From a checkpoint of a small transformer trained on Wikipedia: untied embeddings, 970M tokens.
Each number is 200 + 30 x the weight over the matrix's rms, rounded and kept within 0 to 999. Layers, rows and columns count from 0.

# layer 3 MLP up, 1536x384, rms 0.0139, rows 433-487, columns 0-63
154,144,198,200,204,207,211,206,263,187,224,214,203,239,208,204,195,239,234,130,195,226,212,231,128,223,155,153,171,174,189,218,225,249,211,134,174,203,152,212,211,204,182,242,160,215,193,189,192,256,229,150,158,193,215,196,205,268,174,198,152,174,291,185
210,181,136,220,166,229,179,164,181,178,217,231,218,179,237,186,202,184,192,124,220,209,191,184,220,190,169,171,263,175,220,148,185,171,211,242,262,225,214,204,189,231,217,204,219,205,214,209,190,216,189,163,177,164,193,138,263,209,211,185,225,214,241,228
255,177,215,193,205,180,218,191,174,191,155,205,159,211,162,208,207,127,255,162,195,195,186,196,196,242,239,199,218,180,172,181,156,264,199,164,196,240,197,185,215,199,209,180,162,218,179,184,215,166,172,142,181,206,195,186,201,139,207,185,204,207,206,123
154,127,135,215,236,209,159,262,149,234,285,138,189,203,190,227,194,190,127,237,244,143,243,129,296,102,188,209,262,119,195,166,285,132,195,180,253,184,217,228,204,226,287,306,215,133,178,132,161,152,233,253,256,202,166,230,182,165,171,200,179,259,132,238
262,189,214,180,215,174,225,172,194,199,195,226,145,164,202,205,162,220,225,201,204,204,193,226,178,206,255,194,149,198,167,199,199,157,203,143,166,191,196,198,237,179,203,227,231,192,186,200,228,212,230,164,226,184,191,203,232,164,212,178,170,161,203,261
213,190,205,239,183,196,196,180,147,183,187,181,224,221,163,184,219,212,181,189,210,217,209,248,184,203,229,151,182,176,207,248,236,178,188,227,229,183,169,200,227,196,215,195,153,210,203,207,206,187,204,185,178,201,195,189,186,199,212,203,155,228,185,200
184,188,192,196,221,190,200,231,267,239,186,187,246,159,232,189,190,198,203,152,212,232,222,194,191,285,272,169,244,207,218,188,204,189,200,249,190,192,203,197,222,221,191,249,205,213,152,202,195,185,217,197,203,218,181,248,212,182,195,226,251,211,192,139
162,172,215,150,181,213,159,245,222,246,191,168,196,211,175,198,193,268,211,228,211,152,177,194,221,187,218,184,164,237,213,210,238,196,212,217,218,149,221,194,182,220,196,213,219,195,204,190,196,158,251,223,194,193,202,210,189,222,210,191,189,240,221,177
221,209,159,235,220,217,188,202,223,206,173,179,208,176,225,179,219,171,233,175,203,134,133,207,217,189,210,207,204,178,184,184,207,184,193,122,135,236,191,196,202,206,214,225,239,221,174,232,228,228,183,199,199,157,203,196,257,157,189,196,170,164,234,237
254,186,233,192,205,219,270,194,208,218,207,196,186,196,191,163,204,209,226,248,193,274,214,249,176,219,148,173,196,174,208,275,180,212,203,168,240,154,177,211,244,183,203,180,208,188,221,201,183,207,195,171,187,219,210,142,199,159,190,197,211,218,161,228
221,255,198,226,212,208,192,225,205,228,188,242,231,183,219,173,188,221,148,189,207,224,171,199,233,184,259,218,218,196,190,147,164,156,190,188,202,179,196,198,226,175,214,188,139,185,212,201,186,290,145,211,215,217,201,200,180,180,209,180,232,206,135,192
201,148,203,168,202,165,202,239,226,151,157,201,179,200,166,201,187,189,199,205,209,197,212,210,185,184,163,206,177,176,185,191,149,165,205,176,146,175,167,188,200,232,221,217,219,195,211,199,198,198,224,211,212,217,176,171,196,162,209,186,236,234,191,175
166,244,201,187,166,227,210,186,196,189,157,174,139,185,221,225,211,179,218,184,198,241,198,196,166,200,179,250,189,165,209,212,240,209,201,171,182,206,172,235,197,168,166,197,193,171,216,185,168,191,220,189,175,223,208,193,184,188,186,237,236,185,157,207
140,185,170,178,204,230,223,188,247,187,171,237,234,211,174,244,200,237,168,177,184,225,195,235,228,201,249,196,200,176,172,198,206,173,207,222,261,240,233,202,206,262,214,206,164,211,210,222,185,242,215,194,199,177,192,199,202,162,226,192,200,216,225,242
198,205,192,190,179,174,270,199,193,229,169,178,169,151,173,201,191,216,220,247,201,205,218,155,189,230,215,181,191,173,203,215,162,177,209,179,208,205,186,197,221,192,175,187,213,197,236,226,185,181,145,213,189,177,196,195,229,207,175,191,239,176,258,205
215,209,217,220,202,167,229,175,204,230,208,233,224,235,229,204,176,194,199,156,209,229,193,215,166,233,147,146,207,195,235,214,116,197,197,187,189,172,192,189,160,238,258,182,193,201,201,200,181,222,199,232,222,234,191,222,220,196,141,208,198,154,207,215
154,213,204,211,229,222,224,197,216,173,188,182,210,193,189,207,196,215,134,165,177,195,159,215,196,205,218,208,196,162,230,198,214,255,203,161,219,238,180,219,160,202,171,207,158,207,196,180,193,176,175,198,201,223,203,252,153,234,207,190,227,183,248,243
189,217,174,192,194,217,164,155,235,224,218,228,180,219,254,186,173,236,181,197,178,225,124,191,215,204,262,222,211,175,135,186,182,242,217,189,178,154,129,197,209,244,185,178,179,197,204,220,216,228,219,194,223,215,191,198,225,201,219,200,232,204,182,179
224,188,173,181,187,208,262,160,233,189,224,205,228,200,196,248,207,212,150,197,200,190,151,219,170,230,203,189,217,219,238,241,181,163,210,231,221,223,167,185,223,212,197,202,201,208,188,170,214,146,137,202,228,239,194,165,199,182,198,165,206,182,142,213
290,171,130,216,235,187,197,195,232,188,187,165,207,230,181,196,214,218,251,253,199,177,220,226,216,190,179,142,179,201,210,250,228,190,198,156,214,196,163,208,198,235,205,146,233,192,173,133,215,186,170,236,147,191,206,194,219,200,185,238,181,193,212,212
189,187,160,203,224,206,239,169,155,152,204,207,239,227,186,238,156,170,222,168,202,269,213,222,231,206,276,223,184,188,176,181,197,167,208,256,161,206,208,205,207,161,153,176,203,196,203,207,177,214,180,238,200,170,192,243,199,217,221,210,173,213,196,163
191,234,220,227,192,185,168,160,212,205,235,202,226,146,228,156,218,155,179,171,183,215,196,192,215,191,192,183,205,163,238,236,174,216,207,201,147,180,187,196,214,206,180,183,180,203,196,144,184,183,194,206,217,233,214,220,204,188,222,195,176,203,212,210
200,244,226,185,174,217,164,163,178,198,244,164,203,230,215,199,203,209,182,182,189,240,260,224,209,200,229,179,171,231,232,223,181,219,203,170,201,177,180,185,200,155,231,169,199,191,182,189,201,191,213,177,215,189,187,215,249,178,216,208,180,247,203,246
170,157,194,216,170,236,165,217,167,213,222,155,174,222,181,202,178,201,216,187,207,215,215,194,234,178,227,228,189,191,166,193,217,152,191,231,201,209,205,181,188,193,188,231,255,213,224,213,159,253,187,253,221,171,214,181,190,213,246,170,206,182,178,194
188,207,198,261,221,158,143,187,182,182,215,149,198,182,237,157,198,164,191,147,205,230,213,215,234,175,182,152,238,270,189,191,215,181,204,205,210,147,182,202,225,186,102,187,228,218,205,181,182,222,225,227,222,232,186,199,225,198,215,237,219,220,182,191
177,220,213,182,199,176,226,127,233,221,223,157,210,196,172,179,196,211,134,252,209,204,218,201,205,159,213,179,227,170,171,210,204,213,203,201,213,161,199,206,171,170,169,183,241,209,182,197,221,223,175,200,205,198,190,190,203,205,220,203,220,182,183,212
169,246,196,205,187,198,104,194,238,212,197,189,201,229,168,190,182,199,265,192,192,198,214,264,169,182,168,193,177,197,218,193,239,261,228,226,200,168,195,186,185,155,185,182,178,185,228,211,212,204,178,203,223,219,178,198,242,212,214,163,232,193,187,185
221,178,223,226,207,175,171,228,188,122,172,235,153,176,147,254,195,164,174,186,200,131,234,230,208,239,169,176,164,218,223,231,154,206,209,164,186,225,205,207,237,222,236,147,172,212,276,192,204,231,203,208,233,179,215,189,205,182,124,204,171,162,147,228
207,211,181,159,226,191,213,208,279,202,204,206,210,236,207,241,224,186,182,188,200,184,143,225,181,187,254,213,197,189,198,245,224,168,179,247,233,230,211,189,208,206,211,194,190,198,214,190,199,176,209,228,171,204,182,234,142,207,169,178,201,193,234,184
229,185,205,154,263,203,191,168,227,234,204,233,227,166,146,214,215,194,202,192,212,201,152,196,179,264,160,204,199,190,182,184,194,175,185,201,168,215,186,209,221,168,211,156,227,198,202,213,198,204,223,228,211,198,193,224,266,134,189,154,162,196,252,203
196,218,262,146,190,139,159,194,224,240,206,195,156,134,241,205,209,151,161,216,189,214,175,201,202,182,240,201,157,229,210,197,181,156,203,165,179,172,218,196,192,230,194,173,165,199,239,187,174,174,179,193,220,209,194,225,222,190,220,206,173,183,176,174
243,177,235,194,184,238,161,175,214,269,179,168,179,191,281,190,190,235,219,191,211,209,140,248,211,179,219,224,196,257,211,146,247,181,169,189,265,200,224,209,200,218,181,175,215,175,184,190,206,213,208,210,205,203,219,98,219,237,190,171,142,209,246,216
206,174,199,238,198,208,201,183,208,182,234,156,194,240,198,199,193,146,193,174,194,211,212,179,217,170,190,240,236,213,197,164,227,181,188,194,203,194,203,195,170,209,245,168,149,206,239,182,195,185,230,211,205,194,196,151,223,212,238,148,257,224,205,176
234,201,201,168,195,210,260,209,177,224,213,243,172,173,205,173,200,255,241,125,200,224,225,208,177,212,185,235,166,225,191,224,281,213,190,174,180,193,167,206,218,230,190,230,188,199,179,164,194,243,204,169,197,191,201,192,212,208,249,193,173,183,184,196
209,161,217,179,207,190,233,179,205,194,199,181,217,148,196,223,179,192,185,237,189,248,213,195,223,203,198,194,204,219,185,172,195,195,199,148,183,219,223,205,209,223,159,208,249,194,200,196,217,149,204,272,177,150,189,245,217,190,179,228,217,201,232,189
138,225,198,224,251,208,211,163,187,221,189,194,213,247,221,203,200,196,188,168,214,183,206,190,219,217,206,232,226,216,199,184,204,211,194,154,232,234,258,211,205,219,190,181,225,207,230,202,205,208,204,251,176,210,189,197,210,188,168,193,233,151,225,207
165,219,214,182,199,210,188,179,174,177,202,204,155,193,243,210,193,168,178,244,207,205,225,222,215,190,215,183,242,194,190,193,255,217,197,194,212,244,223,195,187,219,211,209,205,206,244,207,242,215,209,213,191,227,181,204,207,244,188,226,223,205,194,161
259,163,193,223,176,217,223,210,225,229,175,196,193,202,210,179,185,175,204,207,199,215,219,159,234,203,242,214,224,245,159,230,226,238,217,194,170,223,199,204,181,233,190,155,219,194,205,191,204,168,143,179,210,169,205,167,254,211,198,165,226,168,192,180
201,220,231,163,181,195,176,224,245,178,142,202,189,192,184,223,148,232,225,168,213,222,200,192,181,156,200,167,164,190,202,213,182,229,196,160,200,183,155,222,228,160,169,221,184,192,217,218,188,226,283,163,186,187,187,222,202,199,208,178,210,215,261,192
191,151,243,188,210,196,208,196,99,236,246,137,182,206,136,221,166,157,193,217,156,177,210,103,217,179,248,146,251,169,218,219,242,140,251,193,239,179,209,294,178,162,270,159,171,106,187,194,230,175,214,173,237,193,212,188,212,177,241,259,169,243,167,206
206,167,293,199,297,186,243,205,129,180,218,259,135,124,200,209,196,215,156,218,195,220,169,193,218,177,196,129,192,243,216,202,175,164,210,142,191,268,182,155,230,245,260,160,184,194,229,209,201,189,219,221,205,267,148,202,210,208,212,292,223,214,195,189
222,242,219,173,211,217,213,206,222,203,224,195,190,198,216,227,195,164,169,203,189,192,229,178,186,149,193,207,181,160,173,195,184,187,210,229,145,225,251,183,173,229,255,239,256,206,159,222,174,220,212,184,183,212,182,222,181,184,194,224,170,218,201,200
203,254,187,188,180,184,184,232,217,204,224,155,188,233,232,188,192,209,188,166,191,224,144,199,198,194,224,212,146,193,198,201,238,196,205,172,225,196,227,204,216,218,168,218,174,194,171,200,199,194,195,191,187,201,192,209,185,242,213,224,190,235,185,207
247,184,169,200,170,225,215,178,171,236,196,237,165,196,184,120,211,208,214,220,214,188,162,219,213,195,228,199,226,235,233,135,227,196,187,257,176,195,221,179,242,157,197,218,289,198,140,204,205,202,196,239,190,238,177,195,232,219,202,230,239,204,214,172
203,230,187,173,202,212,192,206,217,195,189,151,176,162,242,204,192,204,188,169,190,209,170,207,205,225,183,197,186,209,165,179,223,215,206,179,196,174,213,186,194,216,220,249,203,193,163,226,194,190,250,176,216,222,192,254,187,148,202,225,188,182,181,171
147,191,220,241,191,181,179,255,191,251,196,208,189,206,193,179,172,177,209,182,201,214,219,187,189,245,237,149,187,250,162,207,242,282,199,189,216,198,193,208,189,250,242,189,238,205,178,196,180,232,199,190,222,205,203,171,182,193,196,184,198,228,208,223
180,138,211,289,177,236,277,180,227,218,262,157,180,236,204,224,333,245,193,284,82,186,260,146,187,251,185,231,145,130,261,207,248,180,95,152,201,149,251,75,208,163,149,215,196,285,191,251,216,184,223,216,258,229,211,229,187,213,204,115,237,228,217,246
231,187,175,224,183,164,185,219,176,174,180,210,237,215,185,195,176,205,216,212,199,196,194,219,202,218,214,133,183,211,237,206,163,201,210,174,222,206,164,184,210,187,198,142,191,213,236,165,197,195,189,182,217,233,191,173,213,142,206,181,221,219,210,193
231,171,75,214,145,213,159,360,274,107,80,259,331,209,328,158,38,141,195,154,114,311,113,214,152,222,199,287,120,203,215,143,96,171,517,216,106,289,207,396,218,87,169,102,173,257,181,237,163,121,334,184,133,109,201,214,139,276,178,142,410,145,205,193
185,178,188,195,225,207,238,241,154,212,205,133,189,237,230,223,199,178,241,195,207,225,186,227,211,226,233,222,179,184,177,199,244,187,195,119,224,125,182,191,230,177,197,177,195,214,225,185,221,195,198,188,212,208,209,195,206,189,155,206,194,185,188,270
200,232,195,163,231,207,161,217,163,161,192,193,212,225,205,226,193,223,234,183,203,173,230,205,163,152,199,207,226,170,201,173,247,230,204,201,214,222,179,208,167,241,161,187,241,181,236,187,176,141,166,174,187,211,180,185,204,192,218,167,191,211,267,200
140,195,237,199,203,213,214,187,165,213,225,202,209,181,240,191,199,138,174,207,207,211,216,231,253,197,216,143,272,234,212,211,217,282,193,277,240,201,213,198,159,212,178,183,189,189,264,183,191,210,181,215,149,185,171,181,231,213,194,182,211,201,271,179
215,196,216,226,189,200,175,198,183,194,206,205,227,155,181,160,184,178,211,137,205,225,211,158,200,159,172,207,211,168,220,234,255,201,207,250,199,175,210,202,216,196,192,179,200,202,201,242,176,210,210,218,210,209,195,243,211,205,218,208,200,220,204,163
176,258,174,158,172,204,229,206,157,231,244,217,188,203,177,167,184,239,262,300,178,222,204,220,163,203,201,190,215,141,213,174,216,188,205,213,186,251,189,207,186,196,229,211,133,169,253,193,243,179,230,177,164,187,217,214,159,199,182,220,205,205,192,201
174,218,197,174,227,231,190,195,226,232,192,204,203,176,183,206,179,194,168,202,176,191,195,172,179,212,230,157,238,246,202,206,213,267,207,261,186,248,253,202,164,232,240,201,161,194,228,240,178,145,211,196,141,233,169,189,235,197,226,189,268,174,180,261
# layer 3 MLP down (transposed), 1536x384, rms 0.00738, rows 433-486, columns 0-63
184,176,192,171,183,216,159,176,202,214,196,195,180,175,168,198,207,202,196,206,182,197,235,189,180,170,209,164,202,179,187,219,212,158,204,192,197,217,208,201,213,165,187,180,206,184,210,179,201,218,207,175,219,194,221,207,208,196,200,222,192,180,178,229
188,193,193,186,171,228,194,205,217,186,179,219,167,203,225,196,227,217,164,181,233,170,206,182,141,203,205,195,194,198,199,213,208,203,161,206,222,207,169,183,225,210,185,203,186,197,215,155,211,210,196,174,212,206,232,217,213,238,189,209,201,228,166,183
188,197,194,181,202,198,208,223,208,187,207,221,235,189,203,221,217,219,195,189,221,210,181,206,209,204,198,236,190,225,180,199,197,200,222,217,209,182,182,214,185,211,212,210,185,195,185,175,213,197,202,207,194,183,207,258,216,194,205,202,173,209,192,188
232,199,218,190,221,227,206,213,222,201,150,192,205,220,188,199,196,213,259,147,244,153,184,141,196,151,235,180,174,193,218,213,217,274,182,200,150,197,273,166,241,190,239,202,258,152,222,222,208,173,191,240,189,208,240,216,174,160,239,172,211,201,232,177
193,215,189,198,182,224,204,193,208,176,213,219,199,192,209,228,236,208,183,186,192,197,188,182,190,216,195,226,200,206,206,195,216,179,166,232,212,168,185,192,207,205,240,217,199,227,205,212,231,192,182,181,209,188,194,217,224,204,183,213,177,197,204,179
186,173,204,198,242,191,208,174,210,216,214,212,190,195,206,197,189,225,202,176,205,212,207,200,214,222,214,214,195,209,205,180,204,188,205,208,228,209,191,200,194,200,216,227,189,183,241,179,170,201,221,182,208,192,210,198,189,221,186,184,217,227,169,217
211,202,209,157,191,190,188,220,189,170,199,205,211,197,176,204,223,202,194,198,216,196,207,197,193,204,175,236,195,222,221,198,189,198,221,189,206,188,176,208,190,205,203,226,193,188,207,198,223,190,230,203,189,206,177,207,221,222,199,220,211,228,179,210
210,173,216,175,207,188,186,209,212,226,184,194,200,178,179,181,198,214,194,208,216,193,205,174,161,166,216,217,199,195,202,219,179,185,212,208,200,193,220,192,232,194,192,220,209,212,198,186,199,217,199,195,204,215,208,207,164,189,201,221,188,198,188,203
161,194,200,188,144,200,246,222,197,177,192,234,218,218,235,156,238,221,238,214,218,179,237,201,154,224,211,232,164,199,175,214,209,243,206,219,226,164,196,199,211,229,212,224,200,237,183,203,207,193,183,212,208,209,188,212,206,222,189,219,188,219,178,189
195,199,184,203,229,208,244,211,195,205,188,195,212,190,197,206,195,193,212,215,192,221,210,171,237,206,207,176,218,205,217,198,181,182,212,199,210,186,210,187,197,202,219,209,231,165,199,201,191,220,211,206,217,179,211,157,177,191,202,163,207,207,212,219
227,238,193,180,194,229,205,224,194,214,213,159,195,210,194,236,205,195,188,171,215,194,219,206,188,191,212,178,199,201,215,204,190,197,214,203,201,176,180,182,206,192,215,232,230,219,199,200,212,229,205,182,214,174,196,184,210,203,211,198,211,187,233,206
195,192,212,197,209,203,192,184,214,210,204,185,167,215,190,216,168,208,168,180,217,199,189,207,199,196,215,216,188,207,195,179,211,212,193,221,185,204,215,169,187,171,210,219,194,178,219,186,206,210,212,200,207,195,210,228,170,209,212,208,186,210,164,207
240,208,222,223,209,193,190,161,179,234,165,183,187,177,172,183,231,197,199,178,200,193,177,203,220,151,208,134,200,152,172,221,189,200,197,159,201,182,231,181,238,183,172,199,245,217,195,229,220,213,209,210,203,221,167,124,235,161,184,165,163,199,256,223
204,218,197,187,197,201,206,215,195,209,185,203,205,203,167,202,231,186,210,189,216,211,154,179,191,179,215,208,218,218,203,189,222,184,198,198,199,190,184,212,187,197,190,240,192,166,215,158,198,199,171,189,214,204,206,209,224,198,177,215,174,201,223,187
200,180,176,189,187,206,214,191,214,187,180,187,180,239,217,189,186,213,198,218,235,188,175,213,194,218,177,207,204,208,206,181,212,213,219,206,178,211,142,196,198,197,197,217,215,229,192,176,201,200,219,196,211,186,219,198,216,227,220,179,205,211,215,202
206,194,221,189,198,229,175,202,168,190,187,186,180,207,220,205,186,207,210,207,204,206,193,204,182,227,202,247,171,195,196,200,220,192,210,207,202,199,182,208,198,215,194,245,177,190,182,174,189,201,189,211,193,169,245,201,195,198,207,210,189,196,169,173
212,216,175,199,189,210,187,183,204,193,216,185,204,181,209,181,230,189,179,207,196,209,183,189,183,211,206,222,170,188,163,224,220,206,186,174,218,182,195,170,222,187,181,199,203,233,221,206,189,200,174,175,207,208,188,183,220,217,201,257,193,163,214,180
219,207,209,194,192,157,218,218,224,233,227,201,188,193,222,183,209,181,177,187,216,200,229,191,218,191,208,216,173,200,186,185,194,185,169,242,218,209,217,220,194,185,172,193,244,218,217,159,219,221,218,187,215,192,193,206,173,158,180,206,186,167,221,214
228,205,194,184,214,199,214,197,209,211,180,198,188,213,159,183,168,193,181,210,203,223,187,194,209,218,187,221,216,210,186,195,204,208,196,176,182,191,204,188,197,200,209,191,204,203,235,185,208,199,209,206,186,192,189,193,183,204,224,216,205,198,208,204
216,190,217,179,192,212,214,178,208,209,191,218,191,188,208,209,225,217,185,201,190,179,198,180,189,184,184,174,227,204,170,212,203,198,179,193,206,201,181,205,227,188,204,208,196,209,230,199,159,169,188,178,184,187,177,226,194,208,184,212,220,171,200,192
216,216,187,181,175,219,205,225,192,186,227,197,187,209,211,222,195,196,205,210,223,197,200,178,193,210,183,207,207,195,214,186,200,210,180,206,203,190,167,229,195,213,190,219,188,209,194,191,223,192,214,191,182,187,235,198,232,208,195,189,217,196,205,171
208,210,177,189,199,226,231,191,224,198,180,169,221,195,209,195,152,214,197,210,239,202,165,212,215,185,203,196,209,224,187,195,235,190,190,189,183,240,220,207,214,202,204,218,201,217,204,187,196,209,206,187,221,203,181,162,188,198,216,169,175,231,202,229
207,217,201,207,196,193,214,201,207,188,184,211,223,208,169,208,220,184,215,226,242,193,193,192,214,175,215,178,186,215,189,192,178,218,195,195,198,186,219,192,202,195,220,218,198,225,214,192,219,194,215,197,194,224,167,183,190,182,212,196,207,202,219,196
198,186,203,199,175,218,214,206,196,173,193,184,186,214,213,186,204,213,231,195,197,193,195,170,164,207,213,207,202,196,175,203,212,207,171,219,206,223,210,204,198,220,179,192,204,229,177,170,185,194,206,209,205,200,249,213,196,220,187,216,205,195,137,194
219,192,169,189,127,215,224,204,229,190,208,177,199,230,197,178,206,232,167,179,175,176,192,168,151,209,207,239,199,218,201,192,196,220,180,189,207,231,169,194,179,192,191,215,193,146,252,183,195,149,208,206,216,222,217,223,206,191,207,254,211,208,154,183
227,185,204,187,226,187,185,205,199,206,215,211,179,183,168,193,209,201,185,192,183,217,209,186,207,209,165,201,187,190,173,205,208,170,184,211,176,196,225,192,202,206,221,171,161,166,206,204,207,214,210,212,181,214,172,231,207,185,187,203,221,232,186,203
216,198,198,195,214,188,174,193,199,224,211,185,206,206,190,205,208,213,181,201,190,176,205,186,202,212,203,210,193,210,218,173,177,183,182,180,191,192,205,194,193,199,169,207,223,207,217,198,226,198,218,168,209,218,209,170,192,214,188,166,182,202,183,168
198,186,209,204,216,238,231,209,193,227,205,193,196,192,189,159,216,237,179,215,226,171,177,201,195,209,202,179,233,218,171,191,235,188,187,185,162,181,200,199,203,197,194,190,201,219,193,171,167,188,195,184,211,204,237,178,204,204,186,226,229,212,182,208
213,204,212,226,211,157,171,208,223,217,184,215,216,196,193,183,187,200,213,175,191,187,179,212,212,206,192,202,220,186,191,194,154,223,210,191,216,193,183,194,180,213,209,190,191,217,195,214,211,226,213,211,177,201,204,215,205,210,186,209,197,199,197,193
173,211,215,201,230,197,184,211,202,215,206,193,232,195,217,188,199,198,172,197,216,198,208,200,215,176,211,189,186,223,200,186,199,203,193,169,183,182,196,168,197,211,205,179,213,197,185,254,244,199,201,188,209,217,185,216,186,190,183,218,230,181,217,195
192,207,195,204,224,196,170,200,230,223,184,231,233,170,168,209,184,236,202,205,212,201,168,176,212,183,204,218,197,203,244,194,207,204,233,190,175,196,226,178,176,202,224,189,170,211,222,194,223,198,202,216,212,170,194,215,202,172,212,177,180,194,188,206
213,196,212,204,172,215,172,212,167,171,195,216,246,176,211,211,179,180,227,194,231,211,173,206,208,169,215,194,183,210,239,243,205,226,245,155,201,216,194,189,203,182,236,221,241,177,168,267,177,224,188,207,194,176,188,173,177,187,234,175,192,168,228,200
204,186,219,211,203,210,216,225,241,177,222,186,202,233,200,209,231,225,209,208,203,196,190,185,236,191,199,173,173,208,159,203,194,232,164,185,217,209,217,192,221,204,193,184,207,216,184,202,188,217,196,180,207,209,233,190,200,197,202,190,219,194,198,239
190,215,193,187,200,192,224,198,231,227,195,191,211,215,161,237,185,221,191,186,186,197,204,185,187,186,182,228,189,212,239,217,214,217,212,173,216,210,214,192,189,203,221,205,189,198,204,196,222,187,211,207,222,171,214,204,198,209,192,195,236,190,192,202
221,208,203,194,199,196,226,172,208,196,202,189,193,192,229,200,236,217,212,244,232,200,168,185,185,215,190,223,164,230,186,206,225,214,162,203,191,185,176,205,207,211,235,171,204,228,199,190,217,224,182,212,193,181,209,174,211,190,214,180,182,224,186,204
192,214,175,204,179,212,185,178,190,203,201,194,202,231,178,195,199,224,184,189,193,196,197,193,203,187,181,184,200,192,193,201,215,198,201,197,186,231,215,203,209,181,202,195,166,187,225,204,184,193,202,197,188,209,184,246,203,190,211,221,232,214,189,214
221,185,197,200,215,201,176,182,183,214,201,200,162,191,170,228,204,193,224,185,197,214,167,184,199,186,167,207,208,191,188,203,202,162,194,191,210,217,196,217,213,207,165,192,158,169,206,180,200,193,189,192,216,209,208,207,203,198,192,229,218,219,204,164
196,185,207,223,208,165,194,191,195,207,186,179,186,210,207,205,212,198,186,215,226,210,197,166,200,206,198,206,200,176,211,195,182,208,177,205,213,215,175,176,197,194,179,195,167,221,197,147,177,156,202,211,191,200,225,217,184,191,206,215,203,170,212,193
190,205,185,188,187,234,160,215,189,205,210,203,175,183,163,216,206,219,225,179,237,188,176,181,201,194,206,185,176,175,213,212,221,198,191,201,172,173,201,173,186,210,212,224,186,166,211,197,223,150,193,186,229,198,215,196,235,200,212,194,214,215,196,199
248,226,236,193,211,254,203,213,218,260,156,193,204,186,182,198,240,203,225,140,178,149,140,108,221,126,223,108,166,167,262,214,179,226,209,122,190,170,251,104,256,214,196,176,267,203,254,313,279,243,235,211,203,248,208,142,255,179,262,66,175,193,249,264
195,275,225,184,154,221,205,191,202,186,233,233,142,230,197,240,211,184,195,171,171,196,213,210,209,248,196,253,161,210,211,209,220,165,184,221,194,181,201,244,197,187,129,280,171,246,177,196,219,246,194,173,165,222,159,213,223,187,203,245,200,245,150,136
176,176,193,208,213,190,175,205,210,186,218,199,194,209,213,192,206,200,210,169,176,190,196,195,207,204,204,213,210,193,210,183,178,201,205,202,175,211,245,226,189,212,189,204,166,220,197,190,212,209,210,188,184,247,180,209,224,211,221,190,227,209,174,195
196,180,217,179,217,197,172,183,201,198,194,186,194,195,169,184,222,196,216,180,230,183,185,200,221,205,184,184,189,214,195,225,182,194,220,202,190,218,205,200,204,185,206,211,208,244,222,227,197,185,230,176,206,192,190,157,222,201,201,189,211,177,218,212
215,196,201,218,197,186,219,245,244,198,215,161,199,224,206,189,157,208,212,170,227,227,204,199,222,219,202,201,177,195,199,202,205,208,195,209,208,225,184,183,185,215,183,200,157,214,187,184,212,221,199,220,211,215,168,231,199,195,219,211,191,185,203,204
213,203,220,212,204,187,173,196,190,185,197,210,203,201,216,189,212,213,181,238,189,181,183,187,180,211,193,209,169,203,170,211,186,197,181,197,209,179,180,211,222,204,185,232,215,237,200,194,236,211,192,195,220,228,174,186,192,211,196,191,176,214,194,190
225,190,203,172,229,227,174,215,212,209,208,219,210,180,194,216,185,234,192,181,254,182,195,188,191,189,226,197,214,220,183,220,240,194,193,211,188,206,207,201,209,211,189,227,210,147,216,149,224,186,198,200,221,190,237,208,211,199,198,199,180,210,208,199
220,220,230,120,195,181,179,215,175,52,162,215,185,235,238,146,269,177,253,282,563,215,210,272,112,327,119,364,170,161,131,183,167,256,44,175,155,235,185,303,157,217,202,229,194,0,233,0,0,172,146,230,175,169,519,218,187,245,186,401,208,188,265,118
210,180,200,175,184,193,222,238,207,207,214,191,182,204,217,215,235,227,209,220,191,207,227,165,173,223,215,242,200,230,214,216,204,186,177,226,234,207,191,231,212,191,147,210,194,194,161,166,191,175,200,191,186,203,199,218,195,218,223,235,177,176,168,199
203,57,263,393,304,169,282,144,244,265,254,236,192,271,140,38,424,128,129,304,460,124,245,323,193,208,228,194,164,168,138,95,282,189,0,204,141,176,269,218,258,254,333,247,160,238,162,0,49,16,252,299,162,292,316,187,277,142,143,0,100,232,250,198
194,220,215,178,179,201,165,225,217,202,195,193,229,196,209,220,202,214,168,203,208,195,235,185,209,219,191,198,188,194,163,199,185,198,186,215,212,195,217,213,207,208,216,189,230,188,191,212,228,213,204,193,224,208,202,187,184,215,189,217,180,232,206,174
248,182,196,200,235,202,204,210,229,226,174,164,176,204,162,193,187,225,202,180,206,206,182,188,242,169,189,176,215,159,217,193,209,166,198,209,174,232,240,175,219,196,160,215,191,221,221,190,169,209,230,193,189,196,180,193,186,180,212,172,197,182,213,178
230,205,192,216,181,205,201,198,202,227,208,185,163,215,189,225,185,209,203,181,229,212,165,186,211,222,206,173,211,185,223,221,206,224,202,212,174,216,195,187,189,205,190,179,169,186,191,200,188,199,229,221,217,211,195,203,204,209,220,214,229,214,199,198
208,192,229,184,207,211,170,208,192,204,191,217,175,206,212,186,166,211,197,181,192,179,199,194,190,218,182,232,211,197,187,178,205,194,180,205,204,206,171,205,180,212,163,219,194,194,204,194,219,192,215,200,226,199,240,220,210,236,208,185,230,219,179,160
221,186,162,175,166,194,198,196,215,217,164,179,192,216,164,233,223,197,225,185,195,212,177,181,232,195,184,214,203,164,183,220,221,192,177,207,203,198,185,198,214,220,234,213,218,204,240,165,183,155,190,194,183,174,260,192,201,226,223,183,211,182,220,172